From a checkpoint of a small transformer trained on Wikipedia: MLP 512 SwiGLU, untied embeddings.
Each number is 50 + 15 x the weight over its row's rms, rounded and kept within 0 to 99. Layers, rows and columns count from 0. The size before them is the row's rms in percent of the matrix's.

# up: layer 10 MLP up, 512x192, rms 0.0747, rows 230-240, columns 96-191
# down: layer 10 MLP down (transposed), 512x192, rms 0.0733, rows 230-240, columns 96-191
# gate: layer 10 MLP gate, 512x192, rms 0.0764, rows 231-241, columns 96-191
up230 097:41 58 36 20 38 60 60 43 31 43 51 47 50 51 57 22 68 54 31 64 23 30 67 67 54 51 57 66 61 58 53 69 31 17 76 67 99 36 60 38 29 58 57 59 46 54 67 58 76 53 50 35 33 44 48 73 19 42 43 38 14 66 46 32 59 56 51 35 41 41 36 67 54 69 23 48 74 55 20 50 57 20 58 49 43 24 14 56 42 53 41 61 38 47 31 46
down230 097:42 45 32 60 42 28 19 84 34 80 33 46 47 44 64 66 62 78 56 54 46 66 30 42 34 32 40 66 71 54 53 44 45 48 39 30 51 57 59 39 72 45 40 63 55 63 51 39 57 45 48 41 30 62 45 59 49 29 39 41 29 48 55 30 55 44 31 45 61 53 66 68 63 47 47 35 40 19 41 45 47 66 24 65 60 40 54 39 53 51 42 40 87 52 63 49
gate231 090:40 59 64 42 47 46 62 64 61 51 59 47 19 33 88 42 35 79 76 37 30 59 39 29 49 46 46 41 49 14 54 31 59 47 36 62 34 67 41 48 59 59 48 66 29 58 12 45 40 51 55 44 53 57 55 44 54 38 46 45 32 51 20 65 29 57 88 68 47 50 49 34 41 51 51 60 52 26 14 46 57 39 50 35 48 38 52 99 48 40 66 37 46 49 44 60
up231 090:51 68 47 54 50 44 53 52 26 00 41 55 80 60 48 40 39 52 44 49 83 43 44 52 60 42 26 41 47 45 43 62 57 72 44 51 36 22 42 52 72 37 68 36 61 69 64 36 33 27 41 37 52 69 45 62 62 43 45 67 52 24 50 51 87 49 27 56 47 70 30 50 15 47 42 06 40 66 50 45 18 42 66 52 50 42 46 42 47 65 23 39 59 56 50 38
down231 091:54 69 57 67 58 53 36 72 52 71 61 39 70 35 74 76 38 36 51 59 60 48 64 77 37 99 45 40 49 79 46 49 36 67 69 49 67 48 31 49 60 73 32 65 58 30 37 33 41 60 59 75 57 55 58 57 38 53 66 35 31 82 45 56 48 28 61 55 49 39 63 62 57 39 29 60 38 47 43 39 65 48 18 59 52 28 33 14 59 36 47 53 54 57 30 52
gate232 103:48 50 52 63 13 47 40 30 70 46 28 68 52 58 50 41 46 52 50 51 60 37 28 77 63 58 50 42 51 63 20 48 42 48 47 51 75 41 30 54 51 25 34 51 73 48 56 53 39 67 42 60 57 14 46 33 45 42 35 67 65 61 43 45 83 69 26 60 40 58 23 67 47 51 34 58 42 31 67 43 58 48 77 38 18 40 70 92 48 53 52 39 48 47 53 36
up232 102:34 40 76 37 41 46 55 63 64 71 49 48 49 64 30 20 62 50 59 37 49 34 55 51 41 78 57 69 63 67 21 64 53 45 60 45 36 58 36 60 43 28 47 47 72 33 41 35 61 68 66 39 49 06 27 64 45 70 39 46 47 44 65 13 51 54 49 66 54 56 49 70 67 72 49 49 38 66 54 41 54 50 41 49 25 37 63 31 49 45 67 67 40 53 43 48
down232 103:34 54 54 74 66 61 41 38 31 71 51 23 49 33 42 49 70 48 31 68 47 47 53 57 44 00 37 48 45 22 70 40 83 51 41 45 51 45 63 55 51 60 39 56 37 37 36 43 32 28 43 51 47 78 57 68 54 53 88 43 64 48 33 44 33 41 80 67 57 46 50 66 42 42 62 73 43 53 46 39 57 49 59 77 67 61 41 39 55 45 59 45 41 49 50 62
gate233 099:56 40 38 45 20 45 45 47 47 15 81 36 45 35 62 45 70 26 47 57 50 62 44 55 50 59 24 67 61 71 37 28 57 44 42 59 85 41 39 57 56 62 42 37 69 44 68 79 54 60 34 46 59 67 37 76 48 53 53 60 20 64 45 48 50 57 70 88 36 39 35 53 41 44 37 38 54 58 40 40 49 92 59 62 48 08 80 59 60 54 58 38 49 50 63 34
up233 095:68 58 12 53 81 47 65 60 63 43 51 26 60 40 60 43 30 77 53 64 49 43 71 57 70 62 45 30 51 53 58 47 65 50 37 65 38 58 40 39 28 66 50 54 50 62 39 66 81 51 57 30 45 63 50 83 78 43 54 49 59 74 54 46 67 71 46 41 26 51 31 44 43 68 51 27 17 50 54 23 63 61 64 53 61 57 80 58 54 48 69 55 44 40 52 55
down233 094:32 41 61 49 38 41 60 39 58 21 28 30 28 54 73 50 74 35 60 78 69 41 10 67 56 22 60 55 49 55 29 19 37 48 56 40 60 55 67 74 53 73 14 58 42 70 64 37 54 60 50 71 54 50 58 55 73 47 61 59 56 43 41 47 61 64 56 39 43 43 58 40 60 55 79 58 42 53 73 54 56 13 48 51 40 70 52 46 39 60 58 51 39 39 52 42
gate234 099:39 52 63 30 39 69 46 68 64 26 26 65 53 60 50 32 61 44 35 58 68 51 20 65 40 83 76 69 71 72 52 56 19 61 62 38 54 62 34 52 77 70 39 47 75 50 45 57 40 71 44 35 64 54 55 72 25 71 30 57 29 49 14 46 39 54 44 48 56 45 56 56 44 44 48 51 60 71 55 78 56 58 62 49 46 55 20 60 46 65 54 65 55 48 36 43
up234 097:47 42 43 71 67 52 46 53 50 60 49 54 58 31 38 25 68 37 26 41 19 49 65 42 58 74 61 38 32 37 63 69 70 36 38 77 50 39 56 36 13 41 69 39 64 65 61 37 80 59 51 71 43 86 47 74 57 53 53 58 80 44 47 62 58 70 56 66 40 59 59 18 56 34 45 35 22 26 71 24 38 63 71 42 35 53 40 37 56 39 43 18 54 73 40 57
down234 100:36 52 56 65 53 69 38 36 79 42 23 62 51 48 42 49 54 28 39 70 68 55 28 68 45 68 66 45 42 71 46 60 31 54 57 84 83 46 59 58 83 49 50 50 75 41 61 61 40 57 40 30 63 41 23 65 23 59 47 57 31 37 18 24 41 67 32 44 35 56 69 50 28 41 22 53 58 50 61 52 58 48 72 38 48 52 39 57 25 59 51 44 60 41 51 50
gate235 100:69 69 48 54 49 07 63 77 55 50 50 65 43 15 12 29 70 65 63 33 50 58 31 42 58 39 66 67 33 61 53 23 69 40 38 52 39 46 48 35 42 49 65 36 60 47 57 65 40 48 24 52 25 58 65 22 47 85 37 49 54 49 60 86 43 43 32 29 43 39 38 40 41 42 38 36 44 41 52 42 34 85 52 60 50 55 51 63 61 52 59 32 72 43 60 55
up235 103:48 35 41 68 54 62 43 53 45 59 37 41 33 76 62 38 55 31 18 76 75 67 40 59 50 56 66 31 82 34 40 43 79 51 42 22 30 91 58 37 59 77 68 66 29 43 49 39 45 62 73 75 77 49 33 58 73 47 49 32 52 43 60 41 67 39 38 58 42 59 66 46 75 35 56 73 43 61 61 48 45 41 52 53 55 21 82 62 46 66 59 42 38 23 77 45
down235 103:47 63 39 39 48 54 43 59 61 43 14 61 54 24 70 59 46 44 50 49 56 46 62 28 34 52 69 63 76 62 50 75 45 45 48 40 52 29 87 22 48 51 71 49 80 49 35 29 33 57 38 36 55 48 59 63 67 64 49 33 47 41 49 45 41 40 39 21 48 39 37 55 86 39 72 26 43 42 51 31 37 54 40 42 51 65 62 55 52 42 43 26 46 56 37 45
gate236 102:32 42 94 46 66 24 53 34 61 51 18 50 47 57 26 46 37 60 83 46 53 71 38 65 58 62 42 43 76 65 38 55 60 33 49 72 36 52 49 10 63 49 55 46 78 30 50 42 90 87 42 50 65 64 34 17 44 43 70 34 56 37 67 68 48 34 41 22 45 75 52 49 52 56 40 38 73 44 66 57 51 36 60 44 28 31 54 59 59 63 75 39 60 50 60 53
up236 097:73 65 51 73 75 48 49 34 40 40 66 33 25 54 53 66 42 46 44 80 32 36 53 65 43 62 40 62 50 67 43 54 51 17 58 79 21 43 33 44 42 19 39 60 60 52 49 63 68 44 55 73 80 40 61 64 35 34 53 39 54 50 49 46 48 46 43 72 43 43 63 29 80 43 43 63 49 54 44 28 43 35 82 53 34 52 64 41 62 29 75 40 31 55 39 65
down236 098:55 60 42 45 52 64 68 74 40 45 88 50 38 43 36 73 51 26 34 43 29 42 59 22 23 04 28 36 54 46 49 11 41 45 52 43 61 46 55 37 35 62 20 58 43 44 24 52 61 48 39 54 45 54 49 45 58 54 36 43 59 66 33 39 39 51 69 67 50 29 45 35 30 55 33 15 54 41 26 32 55 47 48 73 56 27 20 38 61 50 18 65 18 23 52 59
gate237 094:32 27 54 60 60 55 37 85 60 20 48 35 26 29 63 44 37 42 49 57 68 76 41 42 42 47 54 69 69 73 45 44 53 47 65 69 46 38 43 54 61 39 53 78 45 56 41 44 83 54 49 52 52 82 47 69 69 63 56 37 20 55 12 34 55 51 55 27 68 17 39 16 55 22 72 54 49 59 54 46 34 74 72 47 65 44 37 65 62 61 41 57 53 53 51 36
up237 109:54 45 47 67 61 56 48 55 55 42 50 57 55 34 60 57 00 39 57 54 33 66 33 60 33 47 54 40 30 45 62 25 68 61 27 45 29 44 48 57 74 53 54 48 28 59 55 38 52 00 35 48 58 63 53 52 44 59 57 30 33 47 68 56 71 71 38 38 48 35 28 61 75 50 32 48 60 59 68 42 39 47 51 58 39 46 33 51 59 34 37 26 64 43 82 72
down237 103:53 62 63 49 36 45 62 45 46 57 65 40 67 52 37 62 51 52 56 47 59 66 54 13 34 00 37 57 81 39 50 36 75 54 29 37 41 80 60 68 58 53 40 43 68 44 49 68 46 65 64 41 46 34 54 22 40 48 45 29 54 44 69 31 51 44 54 50 32 51 46 71 56 46 37 49 59 31 53 53 50 45 42 33 17 38 54 64 21 53 58 52 59 48 56 51
gate238 098:34 45 41 42 54 57 32 56 55 46 66 62 36 45 44 33 53 54 51 57 36 57 67 66 39 66 50 50 82 59 55 54 16 79 53 53 33 61 65 61 54 50 60 43 21 68 34 62 66 64 32 38 21 42 49 54 51 27 50 65 55 30 70 59 63 38 32 39 56 60 24 49 60 33 26 75 57 48 64 59 50 52 47 78 32 21 26 37 64 55 22 46 43 49 47 74
up238 096:39 28 36 60 46 33 53 29 45 58 53 37 79 79 75 70 42 64 50 41 39 48 48 35 18 52 46 46 35 64 24 68 67 30 83 43 47 41 67 26 72 35 27 81 82 53 47 50 67 51 19 57 27 39 32 37 46 71 79 66 60 59 60 84 25 52 42 46 14 32 50 34 76 69 39 49 59 54 33 47 49 38 36 41 13 25 54 41 50 45 33 57 43 64 66 30
down238 095:60 57 44 50 53 56 58 65 82 35 47 40 74 70 43 42 32 44 24 45 08 36 46 36 66 22 40 57 50 25 46 76 64 61 58 25 34 41 74 61 16 59 21 62 52 48 74 73 52 67 53 62 22 81 54 38 46 54 22 28 63 40 34 52 52 58 32 44 44 40 54 26 76 56 35 43 29 56 39 52 71 38 40 52 44 63 81 61 28 33 48 33 42 32 49 37
gate239 104:48 53 71 43 72 54 53 60 75 57 80 47 19 78 63 46 64 39 17 35 54 42 40 64 25 60 52 63 50 52 63 47 27 41 64 75 34 60 43 38 48 36 45 62 67 53 46 15 13 63 33 51 59 60 24 76 25 64 52 31 83 55 67 55 68 58 52 55 34 47 52 50 76 38 57 39 58 49 54 40 39 66 50 51 32 47 31 58 21 54 42 32 41 71 57 62
up239 102:46 63 46 67 60 33 48 42 28 50 81 31 52 68 56 54 54 57 49 50 51 53 60 58 64 52 81 50 44 50 27 48 58 15 30 66 73 56 45 56 45 28 54 51 30 45 57 71 47 60 64 27 38 42 49 22 67 58 57 45 34 55 49 76 25 62 46 51 61 45 74 28 94 48 34 58 41 64 54 74 68 40 67 53 14 31 32 54 48 50 31 69 49 67 37 80
down239 101:48 38 51 29 33 56 53 35 69 48 28 53 52 37 61 56 47 36 49 41 65 60 60 71 50 52 58 54 57 61 68 44 57 50 56 47 64 55 36 58 50 47 18 42 58 47 61 52 49 58 64 55 38 71 66 41 53 22 69 72 27 58 32 31 43 61 69 49 69 17 58 74 11 45 40 44 22 71 36 55 65 69 33 47 64 55 61 59 24 52 26 54 37 09 54 59
gate240 097:69 61 48 81 49 33 47 38 70 75 57 55 47 16 52 53 43 39 47 36 15 30 72 48 43 49 70 64 86 70 57 54 65 86 53 63 41 45 42 38 36 46 49 54 64 33 41 31 47 59 42 70 68 67 55 55 28 80 35 53 46 32 46 64 41 40 47 51 60 42 38 54 41 43 43 31 40 58 62 34 55 61 52 66 43 62 60 75 37 66 29 60 29 53 55 44
up240 106:57 59 51 10 54 56 51 62 42 64 35 61 35 49 38 35 61 58 48 65 54 34 32 27 57 41 60 64 55 53 23 35 26 71 36 40 42 31 50 49 40 52 63 59 40 62 24 88 17 71 49 74 45 54 55 43 49 34 59 57 57 30 59 47 61 45 60 41 49 56 52 81 56 50 62 57 26 52 52 46 68 70 44 38 45 32 36 40 55 48 41 49 48 41 52 63
down240 104:79 47 40 38 74 40 19 70 56 41 50 17 41 38 34 51 36 49 28 62 70 40 61 45 55 99 56 58 46 39 61 53 32 76 56 63 31 51 47 43 31 62 42 45 33 42 49 70 45 65 41 46 40 53 55 53 54 48 34 51 61 85 50 65 48 58 50 65 59 63 34 36 34 55 48 50 23 67 31 83 33 77 52 33 69 37 41 56 55 47 33 65 35 59 45 61
gate241 103:56 41 68 47 41 30 66 38 18 33 48 68 13 52 69 62 54 46 43 44 45 52 57 52 37 41 37 52 44 43 58 46 70 51 49 36 29 59 68 28 44 53 62 69 46 35 28 54 36 40 53 48 34 45 63 72 45 75 74 22 56 43 51 31 43 49 42 35 99 41 21 34 48 55 37 42 51 39 48 67 60 56 66 51 62 62 39 39 47 73 35 42 85 52 44 45